{
  "norm": "rmsnorm",
  "positions": "rope",
  "qk_norm": false,
  "attn_scale": 0.125,
  "tie_word_embeddings": false,
  "init": "uniform",
  "init_std_down": 0.0,
  "lr_mult_qkv": 0.4,
  "warmup_steps": 506,
  "decay_shape": "linear",
  "doc_mask": false,
  "train_tokens": 746000000
}
Each number is 500 + 25 x the weight over its row's rms, rounded and kept within 0 to 999. Layers, rows and columns count from 0. Numbers have three digits each. The size before them is the row's rms in percent of the matrix's.

# layer 6 attention value, 256x256, rms 0.0348, rows 68-122, columns 0-127
102:540504462493506498474511520497484524499489522477484491480508514512518511471476529556546500434463511505518487489489466493526493502444506534477518521485486497449507506508477523512515512537524511516506466502501525476505456450476513490541521477522473487506518515509493505496506476468512526530520497480539509499511525504500521495478512499474471531519533491512462544485499510491462477513488
114:490477487445515501474488515473499491464521512534506501500526450532521532476479514516530523509465509483487488499490514497490467481490517502546526542502501511495483481498483553500488468524494534486471488476528518535519481538456465518488522481482450483480545531479530490494484465519545546482524520544528484477496484540459549509489482470481454525449526479490532523513498534469485494554474
103:536536494485509505500516477463502521474489476510538528503489525486494503511490489514503541512520479468470510514561474528500502482507536538454487496556459456512504525456542483509498523517486478492525491477518493522502467477494477502494500541510466464463474476527492519524524489492479508512471493513530456483502495525527515463524529501539529487464546457486503513530489517478487522494505
090:428483527553477494495539476468491465449508509466533455533488468480531475500505460497480476517499515506457472519475485488514465468568523462533508536508479465535471524507470494456511445468531463493465518493480465497475524531497474512476495481542477512502540485478538507531529527521454479488514492508499485484521496468513533519518526497481488465489483510504485484495510537481516516545518
102:528532491469485518481531493504509494483508535500473506480476517494463524497476437509485469544507486481475539483496554486487471494529507442488476492538475476540520514475501462498517529484466542514480505536473495507495524493531470524454541498532552468463505498500463479505494506481516505516513479511461515489492476486533476499469486516526510512454489523493514516524496508509522526473528
088:509487486529494491503537500495474524485527482485483504521493544478504493530525497479509480515517474524466481518504512532537485539547523489519480501533479510454501487501481473473511482474485486498484523491505490510503460525518550519459532529476528532514505487489468494475442597481459523522524487484464484474514539486523492485512487503509534519504477509484514472517485501522461514474473
098:536482532505495458488496531495483468512501502478510532532520473531505495472489492536495519507503507522499506499480532490487471536484518472550488505515543532463491525464504551481492511472553499526538557518495476545498516471459476456498520491487478495517487508475493498514504443468488514512486525538497516480522519461497550548515458490542468514494499516487463501528480484477522487471435
109:490497455499517499488543464496500511510480533517528468506487492511463525512498478475497520485495491518486485527487510528508497499518509482509495494534509497557492482479563426486538553511484525481470520521511526485481477483528480491511479533533482527540485513525521520519493515495496517467541466488509476490507488506527422488487509502535493475476473481477460474501471524524534536516529
095:518477486482478511498465507487538495484494532519483470501515510491510505544529482541510500537527468517488440501474519498505473527460489499543497468466535537491516521479459511492470480496485526540533461519514472526481501520472462525484531447509489508491509536480514503508545517497501519523499473525524468478517518488504569497519486482494480492528510511476497529533534503481488508511451
096:524480439477487521489540452526503531498493483502471462500497488477534453497514521500542464509474485516470505463486504494491552515492492482451451499481497497523491468522485441535482519460464489461491542502521486505491485505523461507485514499495515526538472516522466462509530485487474521458486475495457514491482472521504490503518523520475503480508479462509513461509461476512489501466492
099:507477538473509487442505506549488503489457515507536522513494487528485468520521464471479452540519482536484535465524495496523493476529506469546495535548505503513545518460494479508489485482498472482525515527476502510489498537484468479476530490509523471510513527503521530478538479500484460502488525537491534481518529496542553515524524514543523509448502525470525484531484479455473519458491
097:507492540520536489524524518489472452515475495496475492464471509510514471498483462517512524528474532480493478545502501493525485499487510516541441467525503495548514515477532433474461495531502522474463497506470476487489518550544427526527480502499492511507537522477464492503524472484509499493502482520513501471542465523526464483472505515483507462481475549523465488480520530502531494498545
089:459515517536517492529509476468515509511473499482504512528476478459532493521491483527535518478516541503483474492539474519521512470543482525537528518454448483498503509485501511547540504496460477485475519530523536466469470446484535495487496495480498492439488477502531472512496541495456503523474490500522521505492533457484501486534528464534513473468509500523514470481514476486543471511509
104:555491512561483496491485493495511523495500512516508474524523549549512477471520443518512512511471489490468463471535539502503514476536488429501532476547514517534515483502545461474494530515489549483497530526516478478488486513556465486501523482527515519504508490485505488495500539471470490486531475481499524524539516531505467494472516512546481478491480480513504500510497491504517510490491
100:506537531505508500469501551491519495505503490485481503497527519543531495480508538550525512458469490496470540494507488502505463525452503498514530514458481525500471469522456578521499497525498483530497511486531511495486470479446493510489510516513510517511525465509508499488500490508484505475514478505495489502496505491450523501542493475506473523487537519492502548499524483478530436507451
101:494540520508508497495487488501532496464511482522491496494529523468482524508510519472477543528540514531489528495425469461531543478504490540453459497506509516501503493515552535494538473463462472542473495474502533495470518476548495494481516546530502484520498472486498488511491534471477461521441533544461488496521474514532499467497530532490472511480505475531509509513506534459493479533516
102:508514482507512525512451506482455491526523527496510464489520495469492507464482496535496521473523485506525535483471521498498477517547497565515442500485439496559528506499528475473522529503503483510478494503447440496502478510516528485515489520509492480483495475520484544523488471477471505462506473495488490522451539528508504504525504519533488515489468488455499493455520463458511489482510
101:543525487475492479482523511465471500486481496484496489500481471493517487530518481561493513455477511515523516481512490536517520502412484506501505444461520485447519487499499510538479477512494513470492498462507516504482467460475516491480514496520514528539507526531519535510528449471491536494513462489494474522501504467497482514519492450541478474522494502482511530477532480518513522482470
113:518492477495511480478473506533478491536519497516526470496460537497478513519497460458497513483505525506477507485511515538476503507499467525500434484497506471525517477492525481464526536494472533500475464513512512461488508447523481528527499474486538470522454489536518519476466519524480518520528505483489460496490489486516454452502534499508523483519504479499453468459496468479516553519497
096:496462515464531488516508538454534535494484512526464493487517451517501517490504486509550530516471506475472573503487470466496503492461529512498510474524508468538481504465532480515507486524539554496524478486509507520487480490523488490529474469522471479467476476474493472492488466511473532482498503471497524500498486513467472538513491499464450513540509535494534547516489488468514481556500
105:527459481492496484472522470536490510506496506519505443484516525480513506493483458460518466484506464509507489483471475479490548513537463506465476482505504517549539521484514465474496503507478533484500493494462501466536488501532520521514482517501507477489520476467491502497486491472496490519497532479540494496454500496524444487458498469527495463529493485486499475528502481523508563482504
099:470522506504531491528518529501472537504519501498493470477488514493502467490496547547515533488498510470527521512527524501521488528488466528503566490504535465489484520472467507482473474531519491530505528541494459484503476525484556461516484489462507529514490474516522497497466524514509496526514501493512490461506510485501541507502503483463505530518530535504489535517472536505510445486470
099:538510464443531485517494521460495533498517511517486491450526519523497484536514531517463499447540514483500472516537463496536463517493510522489537502481531512498536499464472476495485513490531550469498518519526476501500491533515519536515483487488501481520467510519491524479489416534541532519518502468471520472507504512470511505468529544530489514534480533489517462481528535530516465490535
090:479473515494519548481543493492515513514477519512465509470489492545479488494487478517514472504465530493467479507502535481478508512508502472477509502450507526497502475448490473530505473543502491515512489515482493467486466517522490511504507483521541526471494471509460536480494492473513457526519481504502491491516501467535492528503484462505493481491496489469477474517454462504532487495494
094:533503514474520515515525524484515511470509524502497481500490478493522496503508491513496482491480471522493489510506523473489511479505492497449471497454430494477512512483482520528565522527499497445527475450555525492485479463544511504468498525514474461464461525499538467475456506486496529488529519494529467505474466442474422480493464464513500500438499502485468496464514483515498479500509
101:481497483498512522508539472517479485457459496485519458514482543464514469531513487488475500500518521524525547494503505503477500500488518479508488500487447506542516540472513509471475506522533492489488521474481466525495492499524483507511502521482521499493507474467515466481464531520440523505461462527479473476461515486508469489489465501536501473469494505526508475508480506513543553522509
099:493483516495475545497511475525491478482492491488513560479532502475497491512488518518483495490510472525510485534526463460529491512499521487516487510482555484515520507473515462517544496511525490460506479523493494509483503528519482519484477469535485488470470515540483530503479505486452461530479465480490478538519468459522524486496519516519552523491510495493496475470509474489524458500506
104:501486514514491516523510476473513492495503505475529517511514519472480546515494474485496467480501490493520518510489469490475512471506487536478462493532466488471471485516563457532481549489486519480472477459499500479507477460486505552513466488532477464495477479488524502466496530487534499521533479467535516502457479522499502462481477526515511512542515507518452498466532495506506526515509
096:496481510501477504506463472538467461516488506508458472496466515488514520481503498499449516531486515479467557493497501460511522535536468558475490518500491492508487500470553473497525475533527481528516487489490483462505488505517477535523481486531513475502538502514503502487500529532509479517525525476460522519467530522529511453482473517521531495556495522454455467457490517511520508530563
097:457518488489520554512511473521479506512482533498465470521502468543515475479507537488487490479507465531523468476513517485491452474507481464484563514520506469507503504509484489461501500544495521483530492479536501492465500515454527524485528487468447506482494498494537485493575438495510504494508513495498519522481493492488543481530526470494486492509564532496559514492533480514531470524518
098:452504516482490527484532509508480538439455522462500470523498519492491504481506511499479532508518527532467532519531535510512541517532486462476461509503465488537489524524520516513541547508503471477530529473532502505508480470509487521460512483485462519478483479495513514459462530505474513511546530462520537511493518495492450489538465521483528512479500487509511466499486482484532521479528
094:469515497501473514492521495500484507479465537513540554458462464507495509466516488523543549482470502507499490472475464492536513509474525456472489502443513520452476510531501527514541485477495546512527481543503507475460486511447473480539468457520523503504468493503467468515507522514509477485476502511486530488548505449503523517535514480455488528479539494484527508516479482469505466478446
097:509519535491486478522504561481478509487507512507497534494503465529526486493501524568487476504503505478491495513564498513524460489444530446516576486479500480498505479523511522503530444540494515488487494508504459536497528550478506503507498495494494473479497475532519516517503453463511499487516523517485543467507538524451547512519510470486472489496513502503531536519510500487508447472479
103:521545490477500511467478461524528519494511535511518486530491511518507522476512583459511496510479519515517502526464469473479507492504476446556515521470527501480476527488508550479530461468506494508515553507503479470480529528475522488473471482495484496541547466521517474527508534529467436518469514544447476486533519532490502510503507476473513528490463503476541513502480471522467509514459
116:475467500485484494489474471540513520489534473527482497483481527487497488498526427488458488499500520513528539481488530510475474516553535545551470495489507491542523497468510482493499501473483473454488475481480446491471489511478472502468490515492518519484474510524485545504506532471525518505478521512482489517466491535494482505504514510492547505496458502500512509458483464528508506488545
089:477516480424472487512505521487489457487504454485489570480529528506490527494509497523522493519479470485460490550506501486493445523474484531512520484501451516543512503478509478533487471494523469509468486471522492530472465529510482482552471484516490507490487511513481531467457423491485487488444495515460517496485455495471508523487481512485476522496436509480512498490481537537485509516485
090:492500506521514457491502490489514481485470493507485465462519512543476494530487486521531453540465504497524554498510529482518494501533520496451485521509459494500462450534496515483508532510506471522505553487501438481508497512497510508493475539493516488463515490512490475514458476505526507490506533484500498530505518521489495534486526459486537492492513529485484464494489466481535523459519
101:498512492510538509456521520481539511473518486496542471451517538514520511529523536539534479521456529509480481526488524483524521498466514441523540508463497487447497477508481500512500504476529536519489527504498459468499504508546560501481477517464535542497516498513526516499489495475520514503492531505475548496554489473472488541513502460472462512522508521538548478532480498527494443476441
113:456512502518471472502532473527487499454504550483523500531542491522485487494497442447483467538476518513508492476509497495510476502572482480534481480496526516559481501497533472475507491469529460477476501522513528468489530519548459494498521516481554483489475520484477535501513482522515493475514540521467525492465510527508448531508505515508487471507464523527545475504472484526519489492506
102:544490487508467523482501481509500505505525473516506514525503509520487523516523506504525483501462505497535531493480500468474553490457465545495480493493465512455456521502522461522500535476508474517502458486515478493521493442543507472525506460522463520471484505515504520483474516507494513491524461468491529538547467451498444460483503515505521512546521477514459504498545473504535508515531
098:500471490471476486525516473499509482470494539477515502510465514479465485533479503498499493516501487535504552506556513526482483492507489431486548461502530497514490500535494503516511501521470528497476543530524504510487537543516524479470474481486493484538468536483529515533491465519509508508515512479468527530500495502476475512475550487529510526439506484475545514513544514489540500510501
094:485486498458506517506530506547485524478472537470483471475481509513503489481476484483488484487518529467517484481535494495458499483503473477455487450475526503550511492505484474466475530486514485502534499485476485480493512470537466495524526496466517499494525518520504491499532520519526495489536475417497501499517454525528475475471506561477512508467479472451530481499468489521472466474523
097:479510518484528509493461508534522531477466560515489497533542465517473486530492495482533503521523506501501463520507547487469489467478519430543536503496489490502497516475454503501480479492495470469522549504477518503520528506515458485498470460530484488536529517493483517521510508476527510480475485520489521477532506519496560480520512469504505496457526524504529491525462487468503507467491
096:561536514515474539491513521479499516469499507498519526517460531500501520485517480532524545517469481512533478521530485494472549501513476504537507526551482492527486523482531430475482465484475505480508478488479510476523484490502487481501497492524503516503490513483486479470458505483550536484471477501535475471493485500507480527520483508516507471487489473528465490535562488518488496496501
116:487482481501514503486467449534460510539515497513488503528523495498484503473518452494469477535485508499477505489495520535526528480532501541444489500517530525540495503471564445483521533508491521481501467515448459459528510453539489529504521533465545513503490502539528539476537526471484502482498501489503519510463522503542476462457532534524501471553443518520443503459479487515492533505555
094:479524476501515506533515487479543481480467468532481534519486457481535516478523554483467534521507497532520487509459535465476478487492486502550475540484498512510509527531450535478495483473539456486471490547529534498508551485533538451485512490501471524483529489516494493517459487505490482523437492494439546499493495476492538533485527553499521511493491523505495497501504521488501475515496
101:501534540499488464500523526544504499526477494527482477499482480460504523510484439493455510520507487526525501502472495475478471488524495495488446455517521484562504492448461469474516482507524484510481518480454498506499513538517504531503479532504528517488482463466497474517506496537492474517469520514491495529521547494524478485496533515481533515470470489491477505479482506512508470475517
100:509446528530530474524455489498490538467564521479527510518470533479506469506498455527492503510510491465517455493514529503488545491493501500493509519466464486480492457499491457445507479508527563480532470476529483522490476535514479542519506470523504488505485490488518476504462487509540510496534484504559503534509535513467491520523461433497482513457541519492511507457519512480508533521489
097:533511519492494490494547521509513504480514521513477507472498476520503495520478494478533479470507474473478537468485541480492461530493482402533520524523524488479499524493466559538507456501530503524522503498522490492524542512499494458481499522526516517523448542464493505541516492528462501516481523513467472505490527477495530501495471515510484512491509520470500510532454494526521457500461
097:495527472514519481530488507460488500482474470484521528504478490494512515522518535487534527525530499507516499495526530532538460476496534515530524489468519529473446496485462526500466463482486527474509510502521527495504482523469533498491531506492504480501493547461477468495515502489521510529477486540502517476516504536481528475470500473462485519476542504475507533518507503476516492535529
093:494462543518521482538530487482511508535479479468473450508534523501477465471488518513520517471480472519492471516499502490479552529477528506465483518481517473483509491528504501513528493529507553490513465469495511514527480502474475526535478505499461464497478470508526520524527504537533500490488498511503485512471527484507491508492484437469504511478528492502505528489506491506504453524477
097:485489504473522497534486502486522490513513542489467552540492454481502545507503482508546527453489520533546510497465477512509467495490494515545519531460495497489464504497465508482515514529502490497482485519534539549486477518457491508496493481485505502488515465492477476499489445530478484475453514519548502477565484484502517451519468453506480485511550502483465496521487532491505478503503
090:457513519469497482487483485508530541509522504468507483534473483467470485479521517492516502486509504463488458494482489471506503491453527564506471475469530505503522554511549496516487489500481470508529466510494542483525507512502459492491489478522505540496554513526471473523473517521476503515478464531536486504500527504515464475539455527468490480561482460476527531514508516518485490519516
083:428494475507508491507486476528498508463491484516515533480464513515493494454520476526473478518524527507474499488462511482483504526492452489500502461506479501502489528483496493503497531496525504483497492527455511489484496532509520541532492535536534528479493518493533471480466538543451515510542501462493463526524515522495462515473518520497487486496498480478503499527484499516510540480558
100:531543512486481467524513499486493516527527538481535511521548508505462485499527536493485491518506484479503512494507531464506480522519516493527542505458535477475484474516455496531464471533542500540473517492486505483515524549469518513477508495529509537482519480522511532493547460515547521477516507537499518468488487492490499488474516518511466516469524482543532504500465530498508499543452
# layer 6 attention output (transposed), 256x256, rms 0.0655, rows 68-121, columns 0-127
105:483504513514506513499492505494473508465469467497521514492452490438458482551510510520470515483484520494483512501537538505494495515502485505525473494508493478563506517510509487483470525476498533480457523507524483546495513538499493528482487533498514519501475501493522510526479485532505489505484509507483490532463448519464486499475494534453540466506521516489473515512490485531552520479523
117:440495531523490486507504517501466526472517527492488502517464550443444516499528490510486504492492550499477493479485518512472526531504456508468469467535503468553512505481511467472492539477505491490474513487479502505481507516494496472480480513496544493503487514513512490517477529493470448537505464491502479511474514474477482529475480550434549451479540510506493507519477525496501501438546
093:473499489490501525516520542533572513528467519454470492453485509452509530505537511517500464503514501499514496518488514468522494501460508460541472493485489511501492523526489518499492447492508490483515491539543524491502556508475558522505482489484499506497506509486493503549519495505535524496481543519487492573519478490517500512540527482471536469532496522480473507507477487533489480534471
081:518468450469499480465520485505532491547515534505495477514548510595501522425511525499488490505505474499515510502511460507488519482452479479476453487500525536471506489485497495485514504525493497496528512505494504490476499463484506493478479487487531475466485494494455474473490512495511501539520473516488507514521530508518484452504508485541479522513510494517562508529447540524480533487508
093:537466459479481459497499492491505452553488520502519452512526504556546480442491511515494516515531452482548500501487451478503493487490510529543520509478533506480479487487480507495496482528532469506526517477506518449475504520476550507527504485478527496523520504509521517482476473512511515489506504515504526453547505481496539459524548472531479527505486505516535505505478508467498482495485
086:529483470453507495525468470487523454543488500485496465520563484563529449458495515543476508506470485468495531519510498465494480466522499484505523468440533549457474530491461508531490487507540487542499510556485491457482529499520506503504516504536498493492540460485488507492498447488556493523496511476479518496521502486495512498492543480515431524511452524509537520508495526521492452529488
099:490494452498493470489527528510486514501521490528497503498503505511488522506491503489471513507489546516507526500494491544470525523512479517500533500501503505511546434518539469482478484517445473515477487466520485510480495545540498519496485498477502510480503489477482488503469509522504471508505456523500508482510489518497516464460498505496509449492541475530544485490484504519467511467573
110:522478504486517475493501488547548497495459497476480497519519497484527480509501513517488471542523474498514531514536458491504507450467532492531510507491495515453482517496431536503505451516511503545551465495521528485514536501511522529535501457466522494471527481507478477501522477516530522533483539512486516475554518496540521521532543446528494511505471527492526510508505500493486480503457
093:473503517520513503471520508457453491539513520506492500494501510505472517481492501477490506493459547498505508471492534501469514540519491511489501514529497476542499505486532465513520564476473505464455568464507489514487487506523484477484473540493517529505466481534481506509462501539496456538536501512503523534481514485483464506455495528458523465491507502542501499494489483503525529456573
088:531506513482522497498504475479449492496521525535518520510436496513498502526500518497475500485521492485529470507500485472494488492491516518532517486478536531489523505554515468527540504502490521496500517513504496486483548478511492503536537474466474506454545476511532492500523474490527501508533548512467544485537497494499528498511521461527471525494465511519517513464542503432496508480483
093:522460430476480480549544518439505497509511541534485459484522492536501525438525534495512516490515477479499484533472482486492505510480487490543528490464493513455490484533501516492517483492479470497522542465514469479483519505518487535492490511468493506497550505481471489489478491480500496531488488493487533495508490451495509449515507451516490480503496485512521507476505512517501477495517
093:520481480498479470502510521512543502537512510527521518515508518517488532448501491513531480535516487497503514475481517463464524466536523473513553507482501496496490540496459521507507479488461488502534518459555473458502524490484544482512478493504495484525500466517500500484488497513538507528492559557502539501526533479506496491533488446543463558511467486542528500488473476451516508474468
080:528482506490495522460492504547496520487525490507488496489524508501491485512526496491459502488481481513517484479518477477508499496479530472460434457551504507510506505485542505496470511518502532501502464510483519543491496487472487541497513492478503496510506502516490542508533511477513484488505552487507490571509498508539475475462532500489518490524531526494477520470563483497466512543521
101:526502495464487470529504505533509491463494471503494499522510492502498479498502481498473491546513506514499550515504444501537518481466525509531506499488504517480514505504469516510508496499522477516520506491521513460495544523505522513532515483470537460480533480503454496513501479499529455543480509526495540450559483460539514540515509437513463510523449479508533508494507488493507462509499
106:445512491513494519494476490492446490466509498507504523545461496447447513518504485476489514489470545502484485485495538521493501521536481519487498500540507466544544507508526455464482555476475523481446482509506501554493500525529474494472477485497504469499473529495506496505489502495457463489492459507514493498473494516476529495444468535455523483508534502539507492520484500529477516472560
097:514473470501471491481585496499494485488520531532510460479497500565510481514512505489499499481495469484507565498542502485476486490486446505528521525459472488488488521515502497460547504562567513492514529534508474509490506494456492533481485473480512530510458558505497478514488501505560523465507437457509480502508492515476487507502465486516514537474504537466493485506473481534525475487463
091:520515526520514521512503461480555470510494483446518531509495475516514491475520486471555508491497484494530401512513495473506464488530526487503502479531494517472431546523453534526453490507510485534545477487541531509494494501499490516502454467509489509519499486482483486501529520473500567489488527535501483558499496500512523507518523507494540502547495514493486478496511500490493492541483
094:478487514493512513477502480538503547495478475485479481510502521428466531559500514496462459503491479501526489478515521526501518520546507488503489518496505513566544502463503489470474525521491500499447494464524513529495510550524504509512480507465497502465496479519503500500474529565484502496488531500493478512499507527518512539484524528481514491498487515512490507528475478512504499478533
108:538512520497528524486499479530559488537459468488485518474533451481520493543509530519495497499526470482514495512529486473526480482482532483513525528476496545474464521529481520528494451491522477523545486508525507497516516512507525502525503509504503518508562485480493509509542473505527552470454551501498500519504486506534527526524521472507496505536449509474470496481521487538492485553461
097:455507481511499481494486468549481519508501503490512503516429545445456516510500488502468493483488530475513449485498519522482523528509456519477496523519550454552538476483520498451512522496436506503453518471478472506513504522468503475510503498498507470511493515524508494508478493511509473527512483555522480471482499510516486533462517494490532480494519478500488495510488505520512522453560
103:544526548502505484507482466516549490521489465464503495479514485540511496531511533530541515524528501515500500534529494451520490493477570481520535522485486526466467482528463537536504439465525479516515492509546484488520512493510508488531509494496504539515519502480505500487526509505534542493502518483485549484534494488535517518558502491536498525511449499471484509461535487515503474550463
091:472521480521487464498432506487499483486517499486507470476465498496463501524482470472488482515468531495476532526474554522466525542541513473484485495505471484552542463500541501522495522479470508484453510494478477546530510514520467499479482517534482472484504499514492506475489489532462463522504483491511492515465495505509443480515462542468478498508524492538505479497453472551483510513544
094:503473500484544491517463470568519521522513495475511498561516446439520482439504484477512506532499477497495524516461523548476542474558545519478462506485488527500491481496482496513482457500458524530479517505503502489484494459566486495520520545482458498494533452514485457473507500525462491477494469526498463459518491485477528528524501447515473483514519485524510508508465525499546520474499
086:513514455503521522501509479519511499511488429528528481462507493471494542501469514497520511528511487489527513497526514498519482472536537488500503492510510523501491517527470491491505477487457527508493494488560492527525520523508499516521515547512466513538522493481534502508498462524496576489479535478523501494489506482495533448501485506501516499497485491493481515512567490504493525516490
086:470502534520484514486467472572476495508479465486494517455460510452498463537520514547473520497525534497520547501530486522506486472509460519525513499531526478554465518529489483436479487504489504546477474536480508549481515546433511488524500470479490519514523516528533494537482493494540498438478494513511486492510498533498552555485481523462577523492497507486533508488530494512514525516515
105:515505510460494506516451470471543486542472534475489491506530494580526492467489491503503466510507467494488472500527473482519498474512536485522523514495511499450464524505460523506509464513515464508517481477490500468514496496480539503517487454476515485518503499477468517494540498490515497474519515501499540527506508489522545484516547527522505527543494509527535511491474500516465468546482
094:531490470469540486499497492518560487546482464485531457477532484521527502472514508477520499510504494481501528524525518480492504484528533484504502519485474536455454538499470500498489470531460491486550529530512469463493502445478540506498511534465514520529522489503494476497503459530509519482499510500503485494511512532475529458538506479518464529486467469475520516521524509532478505530455
107:500513522509532525502491490561565491532470480485466524482507481471536498510493531521495499513515503506491508513541498479539468464496528454521499522455513543500449565480458545516506442521521496517530483515507528484493510513472549470507525499501493515510509486493493503529519470510511542456449539527502491506516504492498520513522524476510524505510461515466481482530487488512482493537443
092:528514506489481520501508521466595481529487460480510503431521479503517514498500509510536490501516483505506458502525516471515437490479533456523515517523486524469433525500458548496514485475487501489531502528523501501545497483466524487465488545532488488524480511473504506484514492482537560467469495505498455519516471495484528511559504485501499503527490494475479495539488479535492512535463
092:505486506489499507479485538486464524512489495521520501488450514446518525486506482514475497481494531479502486535487512536527516546465496547467447484504506481525491443499517484519485535451493500485456515512490478505486505512545506501506499533503580467485544489495484511501503498533472499489456494497528521490507472502490480542495480539455503451495514447506461522491472536494500517473514
092:505519523496463493482460483536505509540534471529474517446538484496488488552516476544495498521496499482540488525511458470505438485504503505511525494505467528472461476496520502472492455509505496546537468500500510500513541517523468493520521459493486452503541527486465497514525487493546508503496490516485492486522496495554511526516525497495507481484484521482472495493527493538461491550483
085:494500508514535492473513495521458490476508512546486492494513501542482530552473496515464495494489496489504522479532509524458508547512479542509470489518498519553564470461557452508469492509481477478440491462512484517511506484533467492482529541476501523499521497496530508478492463506485520489529474498502465479470483522459487462437465521524497463473492487512479500522536507483480475466537
102:464489506502474468518462532493472521471545501517495492532475555482443502445505461489501502528472543504488481488425534521473549529541478525487491468532503488530548483510506466499479551464456511489473497480461507492481488506523490489484491524501505502512490508511486492484464529525439452517519471525500529508496498450504466492464451524484509457497539485513528487490467498490488514475558
100:488485460503488479519538510458440497461551513547510504485502490527502514498488439495487538492504515500468527483487518543486530553472490502477489470497504479503545464514543449486538519502516515470442502485504472541524459487529465527464486517499511523504443523487516503517470510488503511515519455449501533487463489460499497506487471517504463527482552497533494513507521542474503498463518
117:541515509513504530506506468475554472535479510448507513511536480548537504503493541508570495492518462495512452521503464482522479451500524496510527513483480521438459546528449530553501483490541493532556490497523507488493482475512521504514506485491477490535519513485489493499540493473479525450478501503506509510503526498501544457537508493531503540519474506475489491499520526488500506545463
079:481474548479532471492455508538518545498529523461491486515471512459450503478523500500493501542482509493486490475474523544488543493545506479499526494518492518508511481472501508473468491476460475479527509498498503507470525499437498462451481498502490514479492510494513484507483537501451466486537514489510459473489546508486503483528504518506519482510499509514539476527485488501454469464539
088:495512501519472539495438500544470504469524509488525549519511492545525485454469536529501544482513466498474502513497497498463482474529488492550525520509528495477490583560464519517521421483480515530517481499479498512477495512512490516495507469512438479510507512482520519510511487495484476452493475495501536495452501467472543459503438532504463538508510509508475510509490522516507508533473
096:460491479475515459490443498529440494477493518519499482544488508500465498496454464489477499517498506482487532484479519549471500521525491547498511493500529494532528470501494475473501524527499506508451521476473507539502488531532458506489512509501475490498514505528524487486468500519474465501519441470505508452468521479503524516425472527482488483493550498518506522504480516525492514455578
114:531483476479477488514514482475487507528527530494480479495512521535518496456491517530506512512526491515519509522480445508529532478449488513519551493507509491450491473540486499530505500517501489531535487470503493493483489521520513540501493477486498482476506486515500483469508502472516496502485469483504536476559513478497549457506496467541483517485494468501539510478522516450488475482514
096:525499473487545525486504492514516494530461450490529538468520459457504523577496501500489512482521511478515477476572499527524479474492532507489487499479524508536493506487500524499466469489504509482500506498524507518505532517470506500476523543515493502538525495486519502490515455506544534470456562506515487464484499565465552515529512432485475498499484505473469520489501472531530547538461
090:503478469494513450484468480557486512490496521535467503543524514533515499459507482510476479511514502475503502529458471552488516504485515516516485521473499496492527433467507488467511478503476501519509492476442501479484513495521506501518519491481530485450573458535466485473508504515484457494506465497497530465515539450502502506524487466540453487482502500510557510502412525508497519497487
086:511492509516482535510508469411508452554478475495514487558520465497495512523505504461539484512501494512508459523479481457540491507483523539492529520511504487489450513504489497540494518496495521480527527478533502534537498497513523479494505485522536469531493519504489524463518479444527552490506523518515510443520533503508508515491532449522517521515473481507496500532520486511531503507476
083:511492485491470491497549530449437482484505480521519494489477531499444529486499454474476512502485509491520478485465489497485528546563502531440496464526518520494536499499546456487506545480491491478459510443479500512483485534548460498498526509484523473499505508492494497486495497520464455539543517501508533527527516460496468506477508528452496470487500482546492497482541495473500488475532
086:472488508517494502458487500534540481522493503492454514524550506486495499515474525515476487531505526520504553487487471508534507478447525458516481482460531523505481501467498538513530493526540485497532493462486516445457544537489522480507495495495507518481510503486485518536478519489518480532497529485518508510524542469498506484504516496511494539494489506482515512508467520497482491526487
114:546518498497520526514521494510571479509485448480521504466497456473513501532511528513527521507508481495508476517528473461517506476473527476519506535470486524458434530537449543528509453468508503522549489533550516479527510494479535507513504505501505503525516491467472494496525489504527552484482532502503492498526485498534510521544514453515501535515471490477475483480534495536501494550432
089:490502465507510492514450500475453495546526495519519496532516494548498480478492483467501526481495488513475501477489467503502534502522496541454477494520473513499480468518524463510511506515494471458547493493462476511496428466478516516480483480492538507507470493490491506523497544499476457496513469484503460538464526549467483474462479518508479521486532466516497530519491492505479499495525
109:508513487512475526497527472458522444497504512454504516473518495570541508460470514510560497508512473492502504498512485541522466470519519477551557519456497520442471551562471539498517474516496490524559487470507478516486503475486495498514480494502467499538502529495499523500516515489500553441473505529509517515481493496490519462537481485532498551496475506518516484516467497512503488545478
097:475501545492511468466463486517522496508467494449477516465504533493469510502497502508500482535504530495494494523481507513487445510543490477503557498535501499518498501501489507510485484477462466534488532486470534498473520519531525472505498529503537474501526488531475502496509532483507483541489482516497524497560525482546504529514483542504519468516489503530488499481438522527484504503536
088:501519469514496502490484487480404517486530530554511470515492523530472484499496494502451499508485510517544523488508447506502528521458478566496481497489527489492539462507534440475521556511477496489471496482479486494494463506527482539525527512503488482484516488509487498494467492503521474492521460472475539495497475490492520489464501515480460510487516520507533504474535508440468516482563
088:462494493534492506508489466500474488481497563521478488549479544514509485468518499525492504483498487510487499480472482536456512503488460507483452509543490473515538537503518481508503564505503522508462485475470491506502466493490476484482482473500512506513488496539505537507497471497465472499485468519498480530484502476517445474458501568466558488488552537509506475516446526477511505505504
077:479558496512533522494465502558496536438507479469519526459434542490524489534487513513482496508484552509512511497530537540491501505524493523490496531509514468528508518509479517493507500441486482527474494549463517477516523479435564498494503522492535483534527471528539467508481498533466513504497488496551489507483474531463492509496468550512484468455475483467496521500503492523484501504481
092:482506500491525509452533504498465524479489460525513533469487536460492515503496499537498466494519513479483473467545520502515501513535498513444454475488484502499521504484531493477513473485480502494480473486512481517506511505480492484493495548500481540511497527488529540504519512502501513495507534522503476540433525494507500515473500522471557448522508486501469488516529493506456532486517
083:535541568507509546517542517453478493509504448503543500432509491504490511546471488490505461507471514517529496457520527477523497499517551456484475496485460470485464528447492504503543503487527491475491524478527484510525470496464477473498496532523462493535476521504510537483504478516518526524504536494484482484493499537422474495515511510486510496496524500461462478515533488490506498515480
081:516506525500474528519500510457549477496489528491510507508536490542488473488505516508529523476506462487493514503508491532518491455497539484506506504516498485494469500503476514546497478519535487491492505526490504463507499474487499484518519481503486501548506504483469523495535478465478487482509497538500537468498475485535526497545489458540468535500460515541525487523464509503494479530466